config = dict(
    vocab_size=8192,
    qk_norm=False,
    tie_embeddings=False,
    parallel_block=True,
    init_std_up=0.0367,
    init_std_down=0.0,
    lr_head=0.0024,
    warmup_steps=200,
    batch_tokens=[32768, 65536],
    train_tokens=392800000,
)
Each number is 500 + 25 x the weight over its row's rms, rounded and kept within 0 to 999. Layers, rows and columns count from 0. Numbers have three digits each. The size before them is the row's rms in percent of the matrix's.

# layer 4 attention key, 256x224, rms 0.128, rows 46-63, columns 0-223
136:477506467483514489528531521478471498503479534532478467521504456509473491517489510486489490468507515544519491469514534512502497533505517504503495503466538500496501519471448442546502496423547544485489512511536553506472490513507497501464505446507456471541530489451481515527537521501517538477472528509504513469536475522460486532528495535458530491518463523501486518486484518538512513496524486503478505456511530522489504461500520485529507453475498471518528545526528505548482472532512514485492483494523472481478481449491521464477481491484465493497447478530522471512491493501521497487482501478507518459488476520518496505483502515441544492515468490489486466495515524481497543514472
141:435482457509525508530505515483536488516506485511487518540483537493515499477457510504488503469494508457470510505488484517486472563540474455469482514465533495510464478488462497482495465523560467519541493523514486503505495499467502525491547503518514497525448506519508463470518525522483476529491475469537464521535531470488483488510504503464475518487538486453488514436502491496501518482492535477469478478484489493497486505520547513485487500524516512483514486516508465496479488494494427516526478482485514519519487518520441515479518556501511489483508559499519508515511517531530498482488555515509506479487487576541465512445483493507507528462490503504492462505468519515488512505505
141:495488476518441499512528451485537508515463505479520491478535513540512485569477484530493506512497518496527526531544525469482484536503468531516540504482544460492471512510532521552504501525495447506491445491464489534450508511522461493506508503483515499490452515535495528498462500484509470505526553458527528493532542491505528509532505486461515537488484536502453480506496490491486484513473497493512496517536474521515499496509512547556499506492531489506535480533521520504500496496474521487487495462547528518487511488483561451528479504458483518492494524461556494481543501488512496522547503517486474494528508504489519534516495479512479483478461508475472529508504526491529517529490
129:475495489533481494523508493509505434507485531500512524496539540502472520498494463470507521471524467573524533484452521466506481534489512517500520491500545492518518498549491495525530505494541472496507490504484537465489475475494528513476457532496454508484491521490522577536461477493508516489514496504501512501489493528470484531454506493496480454525518528461477533516524498542478509465540476548468486517563512481482532518503509477490505520511499514479488505532515522514483490499483478485516473508490530499519514458503538488501497510481484549519528500455516500511495510510515444503473452488550507481524537509509520466521516488538489500520496521468450507471529436517488532515486
131:461486508492420486538501471487454500469523500512496493455487543493530487466533505523535472510497477517515529479468506494489503450495519540522491515486506497535476446506483488504513466527495534514511485503509511527487451453521471503497512517526500512529451460465504466525503476522501536497465483472509469495490496524521479471516494535491470479519492474525579476484437530549536500525521521501416500517513513510475521461506512502534482464458460512513497487487534529492494484473495483450499498479513497490499518516510453538519536486528499484469494524474497524494503502501484534495487460493519525489482444496499512523485492502512502536502501466465473524464499511515510462513499
138:563502509501438484504439538526476479547508488473466472516476497489489464463455511495528490462536451516486484515548464499479463454499462546506526467482522481522485460476456496535498509493506515478515497489512504482471521500484522514505496510497507488477530489545495506519509474505520489541484528513490497518503496508498461514538530496496475520511509480492515494539490530519503497515491483527512487474473481428499540487489499458486540494460483488531509526517461466489497476465505475483492476489514483494538515475465469548487495503479476479468501517541470500513452522511494531480480481494544495482470470563472507509523512471485500465558490491526459447517479524516506509509503
132:480503473558475496507465491474511541495476524488495548491480469421544475507503505466507535502501524500491507526476491484518491476495495474514473466535535498484504505494485504476504489508527467500490491515486474518504481508536450492488482494506537534504530513488485452478509498510537467516528481494468530508518475578512464535542497542504471495493500502490445501491491498485497558508521512557491512486538463441503529489522501535469487551469548507484523503508515497511519507518485516504548535515501498472536537521475478531552500509514451483499522554483509485495473456462510488539504541536480485491465494502507520499492510549521458516518480501496492466504486506508526488536500
130:502461522461521468463443495481520481485467536513516494530506505481531506509502545428499513498521492489492461456520508473529500481475505450525487504523469535497481475491453531472518490538501493562540534510477474542491538527494488528495555520510526501514525531477507517482469525486517484531460507443482473482495516454479517495483522506531530488518487501493497471470528509474511546534491502499514533527528475461468498470445526489558489521521493504479479495524511513495494535511476486531500511509533497489530514441475514505533496468478492519482503460517476454559514488504491499492457496453473510471509476493498492553494499504488509505507474505501497509473500486466504482497458
139:517447483485494485461513523499478558494467486521489472535518500503538556525481513521477496507510492473510485533485535481481504484513501523483490465503443485530548480490524473523500523461483495486465555440490468503505500465493498530489463509503470495537500520475517471482512518508507465494502493485468485476510479500517484488467491534522472484504505465480511520510497509509528498558530485468493530543491529486480505517474515449470512508489528584493516554504504530490478496482485497518511472486516502528527491498486530474522509509493464503488496463485544540474453503517527442490573534471511484547510508487500472536509478512516502514498507541518541507448517530511472511476508
132:467511465516519484505506504519515455509516501486512493502517504533497450545525525489527507500482461522555513507531525491521521518508509487498481519477506496489488472447494445536543506499524506484509478486529482517535520485519490508494479467513510473516484519481510516583525501480494501498562520497499541486516480500481473538501539492502547474457507498518494515440506512532495490518469488489507378531511556486509536525491498501489486496526444500501482509480500542486467496485488495506501531510487521493506470523533505495537536466488458496546515518501486475500521491474525520489531543463480524517495500505508466559510507521524512486517552521513460491494479501471513490479496
137:498538518501471542524500489501531512523487455507491450510495470512550465509531478511518508485497511511484468536511513487490497478517489467506506524511485482488504482499503522492520502469520479480486503487514536485540500451473479512522551479494460526512466510488492510513469512514505532504544531483511526536498537495472463529485505479519487499535539496529459487429534477515499474524522515508503500542524540518482498487487490519463544491509551523474477500465481554480510457519541526475501499486506468483519544540515445484524510436494546531506473518472495489513541504508498470513483523513500470517497524533439487541542506460477477522485469501477464494494492512542473458519529
134:514470547492515508504511471507518497513482501503499467496542489486509498509507443516478479524476504465485502533510474531523475538517515478501486514487503476479519508497479463486538529461479473505475458505515503460499516487536485500490536482556485518474516528513498494507437540515497551518517541468440491502500525517521495508502533513523531504477498512497517486454505506493507469463525515488504490519469481496460440500479512526537498563502476478497473476529522511514474457492452512512531461537533515521510484478519461487466507530491480485485488471502530535560549483519491527560495505519487487480448477516517493495517509528517487497479502435477464500554454477481512520474511
133:499540488505500508506505480471501529521482541514507566516504481505469480509531505535488503518516492486532449485485493510498506518546487479483504508515510492518514480552462505505489513489477475512530487503455516471515480542493529505519507503483505478503540517459490449499514487548479512480523489502549486504527501504472531481442473531462554513545546478493496484516485521518521523481526525496517479507497505473531495466491506532534514541428512515541515484526459563463486517472486507553512500548563473514518493508504516499507497519515492509501452524503513533511513519504499492482504474486460471506482501459450490469482463493515489524440519484511545461517512531469487474535488
140:503542470506467463496512506508538490482500499478436518444533453501475552456518478486475467498495476484483481489525505513485532497488499492567492493525532485464500454474479505513514503522484462491486535506525451526510452504523536508474512508499527515455459516500509481513492501523509515489509514509501516478604488493462501495548503511537493476525476528512473533511520502504545529548533466493497478532488562507502496465477493507505472500500494505499500498470468479502491486486545487510459473519526467522540489506517504515476495540477509451523466489481501563484502478485482457484508494486490475466513488478511516498543518487515494471480482510515519542488481508512454515505504
136:470488494503497524486548480525519529514495501487518513509482469508492549514502517473494515517506479499448500517512504488494488467548495529511464516497478514504548440517459507523475509564483527473523519431459493486539536484514477516507514501493554517474500502503547497498491508487463506504517471515475516489474496519442477508512499564497517516505510500508489476503460480505506504506540538533491514474541522539482510510505461504499459475489506525499473469515452477469527494528507510516525519474461467510419494528481508531494476477479497457466485535471456494511496480486487491514491493504502463530495497476505490499496547500475519489513582541502555506483531518500536474487503
147:534526488467528507535447467516495507510501470540499458516500481465510513497505456488478538507494471494500502554478475490531492479483502498493502488531470476475536508504558509487510512503504505508523540524486508518521509448473472504513516506489525518526461504465448514541518467476496483496528506495518473470508484515493518516530517559466517513486554506475496526487485453516489509488524486465492464476541515499478521505453501499508509524489575476525549510451524472503482530483507495492516482536501513542525515484505524457542511495490467479478489504492525540522508467422511497478519482508467499494473504544515522523508490537469531512517501514490514515465484491514504580535516
138:543520514504473523520527499495497469509490499495504469502513500516535531530489551496497483494524535465413499496467448448551474505508482467559462494506542496501502494456518543511514519477493475471477528509507512531488488536490478528507494479482494516494488478495482537480471512496472461506497496492512480512473502531486535500472490538497508487479466495512532497496455489508449516440513458481515488513431493520492551547533486481503518520482495547488489481508534546471474500512488500465479512483496490491511569487509537514503486513509471508487497481487521498502498457503488511536509510472517495540484495506499507463511527450500494552524460519508538498492451461514465508538488
140:532529558518478435472505484497526506481522484497477471503522544480483534469504513455524496472513552536490461461486522553476530505484478500551506541501482543511513496498512524478518508476510508521480482521558496488494492460497521491480506498519497480481566521511538459508467519495506468518500536476456525479475493503483516529444465489487529493524506492498468503445490484521532500491501479506480497530483502502482513480512530502492523547492556514494498452514493461529448470506476535501517520509488506507502477502546484507533474498475490501519497507488487572478463515492536495507527472475520518555481486515543486530527515499528511514492513477491504540498534516482479520544493
# layer 4 attention query, 256x224, rms 0.14, rows 47-63, columns 0-223
162:469519533494514514519431524509521539451538527510504498516511445462510538494488468485538486455502476495469538500496499496498477483504502480490472474524527451504504508544519526483512491510497486488539490513480549471489510474547469485459491506508521511529524489511513462495491524515501525452452512458488474473526556510517540470506523469506506454515529480484500546451458528486536508443480453482455460526471474505505503487518492509474506481488483495506505485460492514526519498499521540492465498531544518504502500504469493521511521491517533489529513516525437487479508489526505493502517540488512458505484516542509520559457482534516499489473492499501520496503486490471498539469484
143:476448527474459536496488471496512469467476475548510515520519538498478527550475441499466513544512503490545448475489493488517529468519503425507504458465475517495498551520537461503481486495501505501473527504476485490486523514526514506495472504516478501411475520529482572547489502499527462514496510516504540487528484506505506498519502509498491478483514533513528504493478494445465505484504487488555520547482486506466444497476509478473526476525502528506506481495515516510507522522532488535507498510462511493514502518461478510480511480501506507473490535462503481490517488508513497469527518544482475500526500500510510491529440516477522491537504491487493516540437509477501483510494
139:467485513495520473542464477505489542582499532467482498517522456526519466498496484513472494496508484493481488498499484485526509521482497484553547439487474525501475520453502485501482498492510494478450503496561488493453480496554464485506533467481513464468490516503471534517475507482525473489501457511493561514522541485512526519483510529496498495520487444572476490470459477514481510486477519529523487520517511491539480529500500512497525443551500469493539484498513540495512507477461503468490538478537521488507467506536489501506504548520519506511471459515474491467487504498506505461519466491509520512467523510501532515512477467523518484524517510499496520521522540482502472474485
139:492474504503490492505523517516467527505454490489532542487547434531497481492537517483496437504470495471512524506492464481504539519505471475488512542518487496512452491508484490492487547480534500531519495480504511462529564528482515553493542542498519507519498496525511477471520550485503536499517507510492505489503500536479511536517460475509508539503511481473489495457464485476505488481548455460487480496463495496494520512485487442507469480545501459479551491445520489510515534527537513440526519485524492511530467488537517490559504525459501498535450515498528522497518482523485486506486490482490521506481480477479506495484484495490493464465531508530487479482514507534465524490514
142:530501505444483526543503503477463499475484516460532503509516515498557465499486520493520493485520521544503521472476504491508480474476500484540532528466502545488514475505483500495527475510525507482526502522534554470514500546474535503512511463521501451479500494456493512496496534515499562515522486510485464496528490601510531438514472480503512522496466509479513522515467477485474508531507503501513443506526503476496499529557484517502452529504471486488494530489483475542456512527541498467498519506472489542498470492513496469445471493501506541527533538486468499470488506514487465512506487474502510461490495513513522505495480503492473544477479522529470543494493493501535512508509
142:503519494462523475546492468458513496490525487486521524473522539458491475546483529539501528500540480470503528501491505466498447469474480464508511490514470511518510529507457548521507527486495474530568478497472514563515486473485480485488531473510492530482512455503480481504476494495528475504480540531489537455473514505448465490506502470469527497521529508465533512498468480486513483467519513490557515511452497510513489506494472515441496494514489488522496514529518531501516467520495489464479483471501510523514501538487513485521512484539505484495476483508461539470470458435482503515494526518504513509500465506495482497496506482521512524449524488487448542503461498499473557532484
137:520470481509480545488509481504497501507502500443490507515529508469444472573512521531502491494504541541462468493490495529466509497502472469530516479541511533517515525536425494490471467465488472512506500488490504521528511504498492514431481520524450523550533507514505454516577484514450494478499515467534501500490436518517490503467556512476486502486522504486524513481480524528466520507508509530484491513472484473490526517571485484508499479525491474517530516481515510501492520510437541516480512509528518540480513495484507542503507498478515457463498475482506494493505516479525506547543515540485483532480510485525518527516501485491492485527533500490484517501497493489483498525510
148:488530516511518475477517499529507475515541490502525464506497502495502508504485512449529482484473496463502417497516511504541520502513534488453494498534483505506497556515505458500495495473471479517516499424468473508463458507491506517462484478508510486526488503452482485495484484522482500495517487512496478527536481491528520516534497500487496514514489487550501510507488479512478464476482512468513483483486478527459518495510487487537506490492517473496471550478451488530475434523517496522480484469498504495533518491506540514501551479488487546463507514498587555521477493481474522514510472480509522511481525504505542476486562467517498506535536549467506532446530489493512472518497
144:466484469492520556518488490514500497499541496454459470569518496506469482507506488519510489515458497492525495541483546548477483508467515508462490491504540518549506502504487497483490511484501519479482486480491521484500499500496504526479519513483527513484460472519489522509484524493553540479504489493496536506548496487491508518515497496513496507512451504519483496484496450511465497508542526481466542456520497532505512533449473487476536519533507493431544529501549504498551502499497491510515510538503499508469519437450475505482476490507525499481497483457466487498458539463525498523507498456486467485477448514514528521559499486478520510531497534458502494514509486491502515444458
145:490495513506487466550540494523519481535522483524528523515496494501457490483459502490514508486494493460525506539524519470502526491478481466482531495472502520487512453544529497497503490529504491474510456433525490493458486513490483494510460475468515450509484538515539519474508520545502526519555523512490481538496499505498490519499481481504520487509489457538520510516503504535489497514539491472485491503497454481495481482468493509476525538525469484529547494462542562461495459483507478443512479521494498524493497515441460535537494489553498469542492496452519524512516497504520513516526516513435529524505496502538479477531490497477510463496498528483514518539498460524506540475479
143:493473497491521486516506508499493472467503494475513520505533496485516534480483492527493486480533527528495547495514473512486525487506501479527453537467511522497452503495511553473467501523501491493441495525501496499462503500474473505453491489483492486521489539518516510521519536503515479483518516469575528516526540471481516559471504500508489483507493504495471537482491563483494504522502520499533475531495455495490532468463499496473473467500512498497513497487501545454484479445543541528487503487523489505491509462444428456485472509487502533478513517500513524476490515535520516501499548514504493488497486471466548533504439471439554501507479487500485540519464505482479520501491
148:526516508505508502503532470481516515480481514513512513485478533498502530533475464512470474509476520478507473535526501488510513503464489543497499505530499475503483505536486501493484494503468478487484498542480541525540484488480471508480502502536545446487496493443518484499515512478449465505485448479455497502558508515540476511514491490564470502478474492488529497508495526479538489501467501536505565510511517526474498481433513515510494455491515427520467490519510527514547491530550510492483431529530515482524508455510478493521484486479494485537512541546488537488552527492487505516480531512492483517502517462499485466477516493517496494525517479493526490488498503492471521560541
153:511507486484454493504452478468561487491478530495498512475549591502520540467508502491492509513500522472455481528494488496512535518506501489530493518508474506478519520489471477478493496477502522480519486481477500487503482486486519492487492467498506500471471535495513454549512545527496510476575544479493555523492556494488479499485504509510551486488539525525510521522452495531487484569478530485504511497477508527527491488447501515479501462516507488485511509514500442507510475514500528469499478507486494498549504466485544500488463480539508505546479504525532512508432505480480503479474518477521515558464472458495506465492511501553480494519516519486490475506510506513514486486501
141:491517491503485528482491502490494492460535478451484527486491553488526525520515550472491523529512486482479529528509534523541497525461493529466491527509479490400532518502492512471502507510532557534523493465516492564525482492497526501538522476510485527487493482515451468473561488467477505538489504542462505490505468471514492473482483462509485500473425493497512518525519534498497495511517510498462541519489496501528506524526463517525496500505485529528503499448499517491527497501504508475477499513498463529513511506548541500491513495542499496535471524477517480536504492517481521510460519504469513517542520476525473485523516515485467495492521471507520447480544511547493502528491
153:520485505489481436511462504482506507505542501504489512493574485472499429531486464475497489502473534429501500535517560501494518512527559467491518478478500495502472497506547502476514513461489506502500547485509495532495523468485460494452476542453495532536484487479443514516502483502535497511538508512494494510483455511479506520521505489522512523549503514526470517522481500490496500477530507520478510517472510499489482515480562551495508507509522502517500511565499523498519526532491481503506509486484503489495515499460491509532514464533441552508471521498477535479456438474488473463513483491521476510504496522531522504498488493491518495476515503506519478462507471519442488501496
148:544494510523481448503518534480529517512511511505507527513463514506527530544505488504527471520490499536458532524499535440460506487530516514502451441474479501506481547471556514499505504486513478504503545500484523523514493496532494478509462473487468470496498467529462506507459502508483532526510529469493518538487476478501461501517517504493486503478513496478456511492452500516507537480497526452540556476540492477460487503527504451519518533529486501462493492505525510493492495498465520498480512483496504526513498536491504508504541496494515491496526466477558515485486460505463523524511523495499513524497525500471513437513487518509528436484533530509446535493483511538539452524492
148:504522463482468518522489536501514482549491501482512522500509481508535559496535549519491528488546514504490495505484486526504467520471510481520473499504498506550487529509490499502492498494506451544464528462476464470503491540480465497446517516495479484497536554504496498488476504510535507470509518514533497518496505480507455512480503489537475482527468500550543511492560488509523467493498520523519505503509498488472511466490510461533457486491498447513478491453520487512502497485449518483514509532494513550472456505496479485514493530549478519505525506554497529537458513517476525480458495527552517481475489483494541484498482471563484476512514513459491507483457465506476481452476
# layer 4 attention value, 256x224, rms 0.122, rows 0-13, columns 0-223
103:497490499499494443482518565491491495470560479506492458524530518539482498502491519523493502494486504534458509479534484526487485529480491522482475498474496507489498519489529497505525535504482522477507496517506519513478494526483492487489513463448504523512466495459478487485469474527513522502475523524520509562518518492510521479471530510471506532441521509503496498518534544503545514485482494558521458521540509477458502500511490535461516519476537494495525450512497464554519469497485535545458504566506488528507512491466497517443543467514529475497490475527461522470517491455512472514450475526513486471459487497519499494516486508506526459504482508506499447500450477509518507510511
108:487491456461460481482524486478516511514517515503482488499520493488511498515503502515543511568520505499478508519485518489475472496571531557492526439489495468481466553525459510519530579530518497477492485490457472497520488457507506461529491508503523499463462507503459480484502531497468471530532507516468530493465509503537443443478491494519510528497499500524495475482473496520508498494523503564500475477537477547501540539493533527509453518488491505530546502549504528525495533453470484528482501501469471516511501536467479512463518487501500516494482500489467529509478509511464507521504492468508473511459505511511453494512481523487533517516500515532488486516486519494510481516509
107:522499504502524486479501510526477474528492503481502450505527507475503500510505573531486485517481502511457500529450457548452542504494504483530510516482531492495488504512512511471507504520496517504512500538534515509521466479493548507500503527473479524466488522541477488483565470473501507534524505488463521503543523514501507524474504476521488467474466533476491487547502498553517522532504476479511487516567460501504511494517529520537483495511464479548529442512527467506493491504479539428505506497477525519508486465469490493537467535468492514477469472501471513477479496512492464473533535496489471471497497530478519484513445478507519489489536480519522486475525452518472523460499
099:491515493520522493524497509520502488504538523513542515456504483516470466511480472473528498512500511485520484542453500456496479497503486556503470504524511516527478467541442509476486536494510484496498500493480492503469553472500503516503482493525535496500512463513504475486523493486500498502488481533502540511455480501500483465548535487505482514470458490481520525519509496544522477509476455499514471537474513498527498514492441454406478479531473484494486508501510474506494494487581472496510486464515492455516491409505485462495521502505535489521530484508469498496521480456491482505466482554493491463515484477475468511497497474497474522478532464524496462520508512547504506489492
104:534467472458450444470498514465441472512487465508463494516511536528532496504505547447512543525520544537511491504493493456534524502472502496507530506543409479499518443527551504493511498502517485479485551485454503464477515501499498474485509518493548513522489478479461481470520501515515481513508504481486473474453523500521567490462482488502527507489480509469497499501515502488497522492493500547471532522493506478479527515513521503506474523516504522488478480515526465504510528555491504493522511491507494514503493485496486531540522530553498509503520540487486480484482512494500537499518494497516557552486494514467489487529546520527494491448492469495499489465500486505508466505496
099:499522503465515522499503494516496484543488486505500505509468486541515466445459496515461502510521573501451577519508480486463514504491479469491531488496467498485499458516482524492502514548501503475513548504557475481514433484499501487439500513518491517507506499484435490483512480521510567512503529504467475521541487509517482493476490486481521484474552518493488505487508494506475490488469451482526465492540509486494528467556506488517515501493591544514508484500534463466507505519486492482546503464469469513492472488519473474510496485500524521505515500491504520538508460509520455502481494513451476495501522494498516493533518498494511497492505449471497501501493503515525471493534
101:489493477500504474497480472502504481520470488522551528491537492499481485540509505528501471513484467527506504526489486500510516500539474526505512497497490472519480532507522419505497519499515501499492531584505539463494504491538531464543551494453472508492491450506551478514524482501517511496484460530512554437493487488481481476508477516525467515508433510495463484505483507526517530511493424475525476499527514523487482503503506508481471500517469463536516485548546462498520511499503448495503516509511491475507517480472538484506482510506500515497534485486487526508500485546483470498498475502525489476519466476490539514493470521507492469498485450511521567505481541534520466487516
107:500525487453502507477481480474490483531485483532535505486493551448541484486478534490540515494495454509512443541497525506497518503480515490483489511510469503524486487498505508449522512453542507521489465511451473537530502504505526483527517506469479516488518513475493479508491544480508477521456469504485505495520508520512520499548523498480514497487537506470494452507510514497508519555529490491553489537550499490452532524509465523507559505505534482534518468524526480491498511529468538467553525500492533505508482512509464463516525447469531479501455505469504523490485528491516495465526514472499484494498525474475517481442511453484504487479541532501536520497504494480501560498519
106:493487473472517451497506513492460527540499489494490496507497517539484494506502485528470462455515472490516478474552488478514539508501516505479509513479475489483514494472514491538533477527507527471450513474485488466519474522499497516516468544494456524491484462503535516464540496532458543497451474494472453541495491465510502497538499474500457497485455483519523487526514507437530522528465537526479430516498525492504494533510490489484474464487491537497515470502541546486515483460548485478449504484460527536491490498511488539499511523486482483547467476532506488524497499511499504536517522505515476498505537507518495563502480457528506498490484514534519444513497490457504502490501
107:484497476497511506493513502498539527455487483564472508471495513517481488460500493513474537490505510487488473516498488476546492515509508488488509474490527465501479504528552493513487500500517495479488500461554526492470509534502462505525472467495518468501470473480474558507486470453474492472483518526451480507477520504521514473529453513471486524514540527489444470562499533474482527474525481502511512473527483539498484524510507523478514452505513533494497513505482517484487526500539485528478503466439494480482542478525532511467545490477470488512540521499532497421476533527487486485512504469492517486513530540496496485479503530481500475523511551505480493460540491480456509546524
110:513461511519489509510488539485497470557470502465524496521480532478498533507531511495533520486495519511510507499515505500486485481502490499527515510487521497468525497481510557557525542502520502501513501470516467448516514520500523525487509500521451519526521487501506502509509488515485490508490501462504438498485506472497536485448514531515503497533486527488523471497526488537471510521527524505484508522503535507440536491533450552495518454479465475546449471480454491538472470520478492497473512505514488506526458538488462516468500513462559499528482495468545503496500463531487520505473507528511475505529499496481569481545506500480487516442549492508492489517529505542499495465462
110:468532500541465535480505492493499509456455522533508493522524485520520558487476484539475519510521479489495516516516484500473535511557474461551533552505521487538497495520533484498495499485537521492486487501477494499459500510523486509491526493558532509487491545519511500458499525537472483502494473490512481516542502533507545473479517476455536532456548508507491512537532482455513483511483556500504456545538507510469521515516509499507518463493472525469517462463485474487488510470531513475498518521519487542501510481494523534544451491505504487487501483517525473538515506524503512491500483487525497476525485514495487505458482515555490491527487453491503510512418508471487508521479
100:507488511538485462491504464499504479454497513510461507507514475468508506530448536527486478447538531489488483509560509459477518507525473495514514557488465477493513505508503462511544501524524507476499461480454481448471533472516468501510538484490513491514480522521493499473488508465522494512491481538481479518520485480481478470484488527519530450482510444504533533465465517550503480520521502465535515473473489489506439486512551485515477484531554527527545507478499534523469481526521489493490497518452488492550495501505486527468498462487524476498484491480497513510535496532494521477513511474511506536532510533524464496452482523480498448497518520546479518497520506517533497503501
101:524505542481524533472486523520504562465508474533474511460504488482453465460499514483501488547526517470491457487467533514519524456529455509489477491518528483524491481473479474469508476469502504511505499474526505462517505487524494491480468506494511451492491502529511520492496487505478492495510504538546544466513564557515466499498486436501466479465536551505484492513491497496526522530520525519525451466512511517492549452494477490483501493493505478485482503504513497506496471487543523484485505503493465519493480522454501484476437463540518451519504481536483495488503504526500542519485533481486503527502486524558519506518498469529464471484489510491473535479488500471475546469498
# layer 4 attention output (transposed), 256x224, rms 0.107, rows 0-13, columns 0-223
100:517519516507498465523444481519482485481475470511529476543538496516508520466476476482494457463505483512478498515481514541494504456513466556471516531522504485465486542492500486472492515529500510472484500523516489507497505474465526467518467507474524504532462542499486472487472508501516519469515468495515547495522488555505533474482489464479512489516496480511461508543537537515543506512480468557551451503540522518522464516463491578505522503480508512520495488517517512507498460490494476485453485490506487503461525461489494507490493491519505480504487532540469499554469532486484498491513491494527485477504499485530491512463513481543505525523489480526472445472424526494505516487506
107:490517526479481500503508470512522459478498502482496509521533520498484548521527518486545527503523485492477482525509511455480490522476496507409504456526510519500423519492452560476477507490475528472473486468537492504538523493491516513470497486515544467475519508432504489493491549491477486529516497478506517472554505552498501536497482497491511497526480481469512526499510490487456515525542525497489476477503513527521497482441503510516523512453501547492489522463506495509500526488539524488487483521465490549514482519532481474505479504495496521509504549523451526540494544505496502533501523516454534497502501533491508534494501527457491485458500524493496477522498488461487527468479
103:509472504450448490496483490456537494529507498517499530517501509518508553445531513501469500489473491482483582495499534533513546514484526501491483508453539455522451470517504503492544482514492510481469483531510525470527481516491508504503482489481536474542475496528490487504499532523491539503535501493517452495496523473522494518521470483539519508490491524539472495552515493514509482492453493494545459482499528501503509469483579475490472506475499495454506479521457487502507491526494500472521529533443496507482481498506456466468491492514507513508500495550515545470471497510446521475483525522535500531495499528508502467508506559505508517447498506489499511469484468489489493502479
097:461516481520464505528488541478485486534511475503505457493472459476531474545504515470515503494514471525479499463478497477507487523501504516540538493491457520455533458503465476543535498537535525480505508501533501489502505521503516506544485466490531564469476476509513507502493517525496513502499575509485547480464479497510526502534497472465495509524512510512460467554536473531449479529525481538493478527509505484519502538494470485462513494492503514508540487522502508523526480485541491501492490448515474521520528517547500497492510540501527561493495472512537452494475497468512483500476502485472550494500531505523493509511534479510434493486515543474523485488512499502537529492493
103:480437534506488477460494503483522479483528475523480509506503453479492533496514525515533484495551511491515487494471526529482495507502471457502477495563506516505496498489475540495507481470492459544507505467468494511526526534471475512492512546492482494563499539487484506442487505522527523498493528470541566528467483517537483436472514489517507530487505485508518445491517486500496516486445517515513509484495486476487531491551507446505519525509494462508469532498522476551502465496482489522483513461468521555487484555513537521515550472494526496480517493517496486513481509480521488511564489552497491511504497518526504528485524500501534502509496488475485508487463485467503510466506
103:537527526477504468531466473480548491515492491495495514481467467494521509473503474484496499527492543468486537489508566455476430506468458447511503520478538504447550483508538521537520514505515507461501537500495460490500486480528489528499496491488471480485453522486489551485455536490513542539545539496523459507483497504492476502506482485503537497480512530510528513522491497504530523488437515502504509486514502454525493503544501489505494522486501502470493512487490539480496451495497526503500457471462495489474524464466498518529540479535491497528529556554458499470507504507516519476528516503489489523511467501500488487509487511495496518498511521473520458524504506551547527517495
102:506470505486461487472459474489520504506504531547492515482503524433516510503490518536468521526480463509497516482498508531476481546467500470496489477502495481516544521507462459529492444506471519484517484508493541477493487520506527509479511487455552491485473454481505520476495514495488528504523509546468531484543509526517548489494491480483514510499482529542481486488591456462471478530523492482463491517489496473531496453459547458491523454483491485480504471495506482488488515494541479507513516480518494504526495500500529484491469544466491506509517499498494513478489546504452515506475457486538503477498451470519518488479473468560505490517519490507545495458467480484507511490499
102:519513496500469533456529528518491524523502466526513559493478444498516507504497506496494490504445484515551528479476489496496500510516490500462500555445486474507508511532505476474499507503485469503473478493478514496485524513510483503516535524509504491537518500452523472500461514473508466495551445508489472491510510521518498485523466485501456510516462512515511444494515481464518476514507486515505501516513525492472553506528464510502485523529491508473527533540492505528472527500474484449522537548462506536473516497484444475507468471496472474515463512545450495478570513463530485497496468492493479517525498503533513480499495502486510510502505487457489532454518513413490512510508
103:493491543500518512462509530515501509473490488553503498517508482480491542448482535509530460498512479546446495474509506510541523463496507511492495535479475505479503476482463500528483496486569505516483499474481502530499486480530526523490496499493477474479479488516504514494517529512525525518444462537517464499481473538506500471499497483484470487492511423511483510522493573506486477521516487470479505447537459448470505546514501488525486530443471494523506554481449492482485502517527490541513481473472450466532501474502540531476497495491509517492494466505503456542512507470511501514521480495533511517474487483508481490485520485478463522505488510527471534498536523482451482480478
107:457470517552515457495475465538517475525478509529460538484459482545496453467499466517528479508487478516497496507496524473478502510525475507480507473501466517538480538467566497503491525515477480514502519480502494515477470493532502488507475490468512474539503431490525534522502476487464514521436500502493534482492480522532543482517510509473497465490520519485506488467498465503507522490525493498550499503533519513471458533512529501558500516519502510491502535470479501526494574519538497525484522512471514455488507493522537511510566529507529506462506476483493453507532510520500517525519514479510511501552535549503498451496488521511509510502488493529468527488511518483528482521480
107:521492531535469487551474480471507476540505515513534496513492469535499486455530473487503518445535507515525493522478445519488499508487481479535449502509494530489546486521463495537482507505526469520504471493486509512498509516502467473484501481501478449507495553506498536438525524514483506506482463474479479511527559477520439460435504508494501502504503474514431488509501515512488465547499524506508521500525524495523509500516490496459482512527472492518482504512474508490465488518522493466482491501472483511531474446498452492472469510482478499532500497505543520493514533503512525474528467489511516513563498502474505492518457511456502473469450495495545525551485486475514522507515
111:505509488491499509455532503454488499493465515487498488484525491508533543515448504464549485533501497500473514480477544524466540494531491470520477515450489448474499527529552505488481486516517455531520515516477533497486487483504519517434516505504471512491500492528514517543485514479524462489496524479474522511491486518506503472535481499516477473501471461464516501495423478457496511460479483469502455476511478527485488500531470484500492489484470525504493464507477453483505483512517503473527491549483523493511514537522486516484485485487509498473523545505516428502492497465518527463514495481510482498544499498470485494452455542530486530515498498510532440486466543478507500456478
101:535498569529449542516502499545486515489571495464508502538507507500494508579488540508485494503514500498470492460523512484553506532526491502496458508501491497493490493529484498506500493510475496509505535419506522514477502495511511534486473478492473486482463577524487443521496499451515545481502535444489484501499511466490513489503510490520535521480526493531514480467484511463514486510507510446485478478492476479488494547528479500530494476471482499513529481436501507525457506497517493508494515531475505510507490483479499522525493546520514494490506508483473512496518520551498502473527492449534524452513498497526522505510471500511506510499498507506448470451500479504503479490442
100:529493488461515520442501503470511475523521484481488481491512526511518518501465529500525532502481470501478479566492523515531523463476481520512526462465498486453527508436498460527503468490467498486526521487521499501478477497439515452515499455470524508488528516484506489514503488519483472531520536487462547506506507539477477458516510428517514510544492457486501494474458459548470524500503500506512510485501506503462558487499479521501531519534502484470477521550487481532497451489527504500498508562499476533502495502489518512496464509492495480505489504486499474493494491516507512500486553464479462519489507500519533408504521489497469497506485534502502547518521504528510490519505